config.toml
num_key_value_heads = 1
rope_fraction = 1.0
beta1 = 0.93
warmup_steps = 200
Each number is 200 + 40 x the weight over its row's rms, rounded and kept within 0 to 999. Layers, rows and columns count from 0. The size before them is the row's rms in percent of the matrix's.

# layer 10 MLP gate, 256x96, rms 0.0855, rows 53-75, columns 0-47
111,168,250,228,224,218,86,190,255,253,245,201,209,194,142,123,223,175,202,181,200,218,166,229,193,173,161,146,175,198,183,208,241,236,185,254,145,248,207,149,119,225,211,212,266,176,259,259,271
087,215,210,159,207,170,239,191,205,204,129,144,240,222,232,201,131,218,252,216,203,192,215,225,158,160,284,203,258,200,195,221,179,192,253,219,136,203,170,194,180,215,109,163,156,145,208,191,166
097,158,257,111,178,206,250,191,132,77,199,228,163,140,241,188,164,286,159,121,208,121,223,224,188,194,161,168,200,212,200,195,167,183,183,242,166,289,187,265,267,243,168,170,253,203,200,191,205
086,211,269,139,177,237,177,134,196,192,204,179,194,210,240,145,230,189,117,189,223,247,215,214,180,223,251,206,169,142,146,186,108,123,212,123,202,239,239,126,310,152,194,218,256,138,176,205,240
091,152,171,221,200,138,235,197,174,162,191,281,210,221,233,227,203,191,156,225,168,119,160,135,146,260,210,204,211,195,202,222,179,196,250,227,262,158,153,149,209,249,122,202,229,166,204,249,240
112,225,183,216,178,223,175,198,231,159,223,173,173,208,186,177,209,207,251,202,167,221,182,221,215,121,117,230,143,195,182,262,182,173,172,241,158,258,221,210,209,187,181,157,123,245,177,190,177
108,190,235,238,153,170,182,117,231,201,150,178,184,257,290,261,227,196,208,186,220,229,215,247,158,200,153,174,194,185,232,230,154,209,220,203,129,212,219,188,185,190,201,200,180,198,262,239,211
091,132,213,206,112,185,181,170,191,251,242,215,229,151,131,231,185,231,265,162,189,230,188,218,196,246,109,234,185,216,232,230,170,146,193,205,271,180,204,204,222,232,216,266,247,136,166,160,186
103,145,264,233,211,167,221,207,261,248,177,149,215,189,240,253,207,170,171,123,218,201,156,227,164,204,254,201,109,184,190,174,166,179,239,240,198,270,197,170,145,213,200,177,209,235,179,170,150
092,221,235,239,206,167,193,248,129,201,201,277,201,159,144,220,241,144,188,259,130,183,171,184,178,236,142,222,230,213,212,197,243,152,160,224,173,236,235,168,238,203,177,276,131,153,182,205,177
090,182,211,180,188,288,165,184,165,166,197,210,168,217,279,150,196,256,226,236,173,145,332,180,150,178,128,222,227,193,208,209,169,248,142,195,216,221,203,241,205,206,252,145,189,177,236,136,242
112,165,169,170,214,171,177,128,202,175,218,138,221,243,143,150,160,264,223,172,238,167,208,258,188,194,185,141,207,184,192,181,195,223,108,222,212,177,201,204,147,198,184,177,249,223,203,208,161
089,150,199,224,218,320,156,197,190,265,246,241,203,175,170,165,243,212,164,212,191,250,217,211,192,236,192,238,150,237,222,230,179,215,209,160,210,180,176,173,233,237,130,273,193,262,164,175,119
107,264,222,140,112,255,177,260,181,165,215,143,198,193,256,186,152,167,172,144,164,181,130,129,277,197,160,151,175,173,217,234,219,200,226,224,120,232,226,221,165,180,248,186,207,151,238,232,305
106,149,184,223,258,202,164,134,151,200,164,206,181,190,222,212,216,202,255,264,241,179,247,216,169,204,148,222,135,200,228,219,132,196,253,233,257,206,171,225,210,189,293,204,210,173,192,149,153
085,185,279,116,265,163,229,226,211,238,213,242,149,240,176,198,179,238,218,146,200,285,113,214,261,157,192,167,229,209,180,174,237,202,182,171,215,201,235,171,232,259,220,223,246,264,141,254,210
077,215,162,220,138,297,152,196,211,184,204,224,152,179,204,137,120,149,194,132,218,128,178,213,252,250,213,277,259,172,224,276,194,246,178,178,286,143,112,247,196,206,169,201,193,184,160,268,193
098,214,114,175,151,177,215,228,262,191,253,134,181,176,132,157,146,216,216,215,177,205,145,191,294,196,208,186,176,233,173,227,186,215,206,190,203,221,257,243,197,203,121,148,206,235,223,198,191
106,223,233,168,156,206,201,190,167,249,191,221,183,165,257,207,199,266,184,203,196,123,203,237,210,133,189,234,203,223,215,248,143,241,220,212,231,181,272,193,200,235,269,283,301,186,212,241,263
114,244,244,189,205,76,165,218,190,205,223,236,192,231,199,124,236,165,228,188,222,212,219,221,177,184,131,247,205,146,266,254,173,152,230,229,251,221,247,216,203,214,227,200,212,186,240,264,242
097,160,183,153,248,217,136,161,190,194,215,162,266,204,194,231,220,196,197,252,161,222,275,241,219,201,208,182,196,186,211,211,279,106,213,205,128,174,154,288,164,231,258,164,164,217,206,183,211
103,184,139,206,183,138,161,170,252,192,150,204,131,234,236,128,237,165,119,162,194,212,195,173,244,244,177,249,232,209,195,223,226,242,155,213,252,195,290,171,214,214,213,183,165,119,236,221,87
091,226,211,225,152,189,210,196,187,233,169,248,137,219,187,208,256,248,265,214,206,237,181,189,166,209,202,261,205,209,246,156,180,228,272,181,161,181,222,256,224,212,230,228,220,178,181,240,215
# layer 10 MLP up, 256x96, rms 0.0858, rows 53-75, columns 0-47
103,129,254,177,189,204,272,167,202,141,169,202,168,211,196,149,247,177,159,180,201,186,157,158,192,204,175,289,274,240,216,227,211,220,165,161,196,145,238,237,138,177,186,261,107,231,161,232,129
083,197,270,207,253,226,168,172,241,197,162,196,193,152,236,187,202,240,242,147,204,225,205,151,148,203,239,176,153,180,165,170,221,246,173,217,180,226,212,193,197,244,232,122,264,154,210,182,238
094,225,188,105,178,239,238,173,156,175,207,144,159,153,310,204,229,241,115,182,186,193,172,202,169,199,163,170,194,217,241,207,237,142,223,311,197,243,195,182,216,266,209,164,224,267,296,144,222
086,241,141,160,230,227,187,185,139,208,143,186,219,234,165,131,149,202,149,171,191,171,238,171,273,199,226,182,211,217,192,179,122,98,227,198,243,183,223,157,226,120,261,210,256,188,200,183,184
083,199,201,221,219,194,254,235,144,225,159,226,222,151,233,208,172,203,96,198,200,183,199,179,172,197,235,196,227,155,202,178,200,206,280,229,265,139,195,107,211,273,101,179,208,178,214,205,232
095,217,192,216,189,147,176,244,200,158,210,175,162,254,131,158,205,223,226,209,216,165,187,212,291,201,166,240,170,226,160,205,181,226,185,231,175,242,186,194,175,204,273,173,115,259,146,249,192
110,131,138,287,198,263,196,310,262,194,159,203,228,135,176,176,168,219,205,221,186,162,173,117,251,139,249,219,173,179,164,197,239,246,199,237,233,245,215,225,221,171,183,213,203,232,272,127,227
090,187,213,198,122,165,214,225,275,227,213,142,103,181,194,185,194,164,244,221,153,195,188,246,132,235,208,154,142,174,157,284,205,202,237,265,210,168,223,200,238,194,193,281,225,164,214,176,227
095,175,131,281,149,225,219,179,223,185,211,122,167,158,201,246,202,154,224,160,275,211,220,159,244,177,223,239,94,182,125,212,169,194,278,218,119,203,149,199,185,221,188,257,235,171,221,216,216
088,194,244,213,209,129,222,189,175,259,195,254,224,137,158,204,257,209,171,214,141,168,234,198,165,271,181,225,182,176,202,208,267,167,135,237,199,200,289,199,249,192,193,211,103,197,187,188,167
092,227,180,209,317,200,201,261,207,266,179,141,177,161,224,105,146,200,177,200,225,214,241,126,153,298,191,182,212,98,208,215,244,184,224,200,214,174,220,270,191,193,222,202,134,203,185,160,204
106,136,179,208,149,133,182,224,216,182,242,196,184,256,224,287,155,188,161,108,271,257,153,199,209,171,243,194,189,150,207,150,203,225,134,192,175,167,192,152,172,161,224,160,231,162,168,253,206
100,146,167,145,250,193,222,209,209,174,247,238,186,185,208,182,226,140,223,128,215,252,229,170,200,36,198,211,149,192,179,172,289,159,210,205,176,221,188,230,209,197,182,161,173,203,245,290,220
118,232,128,183,228,233,194,252,193,183,222,246,281,181,138,146,129,232,227,165,136,210,199,108,239,202,276,175,272,180,130,162,180,256,233,172,108,242,192,281,212,156,132,223,231,151,135,185,192
100,216,242,187,107,215,216,232,297,245,187,255,273,286,191,207,124,172,183,170,202,190,194,248,311,184,240,151,245,244,147,242,202,232,204,217,191,256,236,148,168,169,170,184,210,243,207,220,193
082,223,250,185,288,165,237,211,164,254,290,244,151,236,203,174,176,202,262,173,244,196,169,256,255,184,191,220,175,188,233,235,270,218,213,172,241,216,204,194,209,253,235,289,203,327,229,294,234
079,174,265,190,220,108,268,197,134,252,219,206,185,195,139,228,175,165,147,318,300,208,262,166,254,125,176,220,252,165,163,232,154,222,221,224,195,221,159,124,218,202,252,286,192,290,240,202,226
109,254,267,175,146,197,225,162,248,163,195,222,218,196,132,216,240,181,212,218,217,209,189,203,170,185,168,241,169,140,186,149,244,220,167,228,250,200,242,204,198,187,187,222,239,163,134,174,116
108,218,176,158,164,208,176,207,237,190,217,177,188,204,148,174,281,239,162,225,206,142,161,187,165,173,240,169,166,198,168,148,198,169,202,232,259,133,184,213,232,162,235,260,227,161,200,182,101
124,243,132,196,136,99,155,237,191,196,230,255,250,272,181,183,203,279,170,199,240,268,186,261,165,155,122,232,205,200,198,303,225,165,154,204,232,180,190,200,216,178,261,245,204,222,194,264,243
099,120,282,194,207,205,197,200,229,137,243,275,199,158,241,171,226,172,186,189,246,144,185,166,259,244,158,216,150,159,165,230,218,204,194,219,235,208,181,267,251,172,190,256,217,247,130,256,235
098,186,292,211,195,252,183,222,187,223,239,156,206,158,191,242,171,237,228,286,244,178,157,246,186,197,242,180,174,238,194,194,176,186,206,245,237,281,166,200,186,218,276,271,281,284,220,187,280
093,233,184,196,273,169,138,168,229,219,191,228,180,231,162,189,151,242,218,209,183,228,153,252,236,179,159,252,235,222,165,277,189,156,193,181,202,213,190,169,218,214,195,136,209,209,224,211,207
# layer 10 MLP down (transposed), 256x96, rms 0.0775, rows 53-74, columns 0-47
100,109,228,189,174,250,118,134,281,236,187,162,157,212,203,259,125,151,237,184,156,183,195,230,223,172,170,228,187,143,180,147,179,243,240,147,233,195,176,161,168,186,240,213,181,261,249,190,216
083,195,235,195,175,155,204,177,200,166,212,244,238,203,225,231,208,154,167,201,161,197,141,219,268,252,119,247,201,208,204,210,151,169,232,202,214,162,113,175,162,181,129,225,246,238,238,230,156
096,191,153,164,170,225,216,212,173,290,182,205,188,233,232,150,259,194,189,290,213,305,265,172,241,163,276,176,214,217,253,185,259,183,180,235,177,175,272,184,202,117,220,180,161,215,200,271,204
094,170,144,274,156,193,200,203,113,173,230,227,170,194,178,197,215,151,279,212,187,181,251,132,160,216,218,184,241,306,202,159,213,312,253,224,190,183,124,318,123,266,181,238,170,228,210,201,220
092,185,175,136,199,223,138,172,244,194,226,217,218,157,127,176,200,238,214,193,213,251,237,199,235,195,197,216,157,202,199,205,215,115,209,169,125,204,292,209,124,150,237,211,174,245,214,165,241
111,159,196,155,227,140,178,222,219,169,277,220,208,232,191,216,222,205,155,248,220,187,114,176,223,175,261,225,174,193,166,197,162,205,139,217,222,113,113,154,159,212,222,157,232,139,218,176,226
114,239,164,295,240,234,114,222,210,163,190,204,219,184,188,130,189,191,281,186,246,148,234,168,192,194,195,207,298,145,176,185,144,186,219,133,175,193,219,157,246,151,228,144,227,200,162,113,232
088,254,164,220,220,184,130,258,244,120,215,258,238,195,178,175,189,240,227,165,200,203,156,235,237,186,204,204,178,211,231,220,146,252,144,175,206,185,172,290,200,168,204,226,202,145,193,217,137
095,254,187,180,256,184,189,215,207,223,117,213,209,181,205,175,196,228,143,296,170,181,193,204,199,187,149,241,246,196,237,156,232,217,184,221,162,197,134,190,238,178,212,213,174,199,130,260,254
083,193,167,160,205,155,178,182,235,178,228,213,210,249,222,255,194,277,229,118,203,171,173,260,204,158,153,206,103,252,168,223,133,261,165,236,183,161,123,285,172,200,162,126,231,209,174,217,221
096,213,159,240,153,215,148,247,175,285,164,113,253,239,118,216,221,193,119,229,231,191,214,279,187,270,194,247,203,196,139,209,245,222,220,133,237,187,180,225,204,260,240,173,222,179,300,201,243
116,223,198,220,136,180,173,225,176,234,163,226,197,208,169,253,123,191,187,207,221,129,160,219,160,213,228,134,227,236,173,238,201,180,194,238,167,145,156,181,166,138,129,227,202,312,221,253,240
096,202,178,181,266,162,263,193,158,222,135,201,239,265,199,199,138,252,255,208,239,136,209,192,224,272,187,182,248,155,175,160,178,216,212,191,175,214,233,168,171,163,200,229,163,212,201,140,236
106,164,239,193,203,155,234,205,228,187,195,223,131,192,255,242,206,184,205,231,160,169,235,190,108,178,165,160,155,181,184,251,288,166,145,190,295,191,196,199,234,222,208,190,147,245,233,222,137
094,250,187,276,265,229,142,128,111,133,215,155,155,194,175,228,198,181,201,111,156,172,143,214,225,254,160,245,237,170,176,165,147,171,263,179,150,181,110,242,220,177,223,235,242,193,196,152,183
088,158,229,143,217,239,211,207,229,186,237,259,171,221,280,181,170,213,170,230,202,218,242,205,234,175,253,229,253,140,192,140,274,172,231,216,188,189,219,236,96,197,232,224,164,168,157,174,243
079,212,189,221,194,252,237,164,181,109,148,235,186,143,259,221,206,246,198,224,241,226,184,189,199,105,239,123,151,206,221,182,217,159,173,197,147,215,195,209,183,189,212,252,194,185,259,194,258
110,122,209,219,242,172,180,201,190,241,224,158,170,180,194,156,243,178,203,208,170,196,142,193,206,197,252,233,209,83,318,215,156,229,196,142,204,182,238,247,201,159,262,209,209,221,272,218,160
104,244,199,268,248,139,215,209,209,166,222,164,333,199,203,220,167,201,163,190,158,202,238,218,258,129,187,141,203,243,152,174,169,275,160,185,267,203,171,211,164,225,220,246,206,134,198,193,225
119,161,128,156,224,226,231,188,133,228,307,212,167,247,143,191,224,208,219,208,233,180,213,200,220,173,199,112,187,181,210,214,170,197,215,252,232,226,240,185,218,184,179,166,223,210,200,213,150
086,217,166,134,139,159,161,148,210,297,219,149,236,217,206,209,150,185,212,186,211,204,249,220,223,146,204,163,176,244,193,222,239,157,212,195,122,163,249,249,208,213,193,115,192,178,174,142,192
104,225,174,222,219,268,149,146,231,224,195,191,126,151,220,179,184,118,258,210,232,249,259,182,205,222,270,213,130,229,193,244,190,225,147,224,207,210,188,164,248,214,218,172,229,164,239,192,256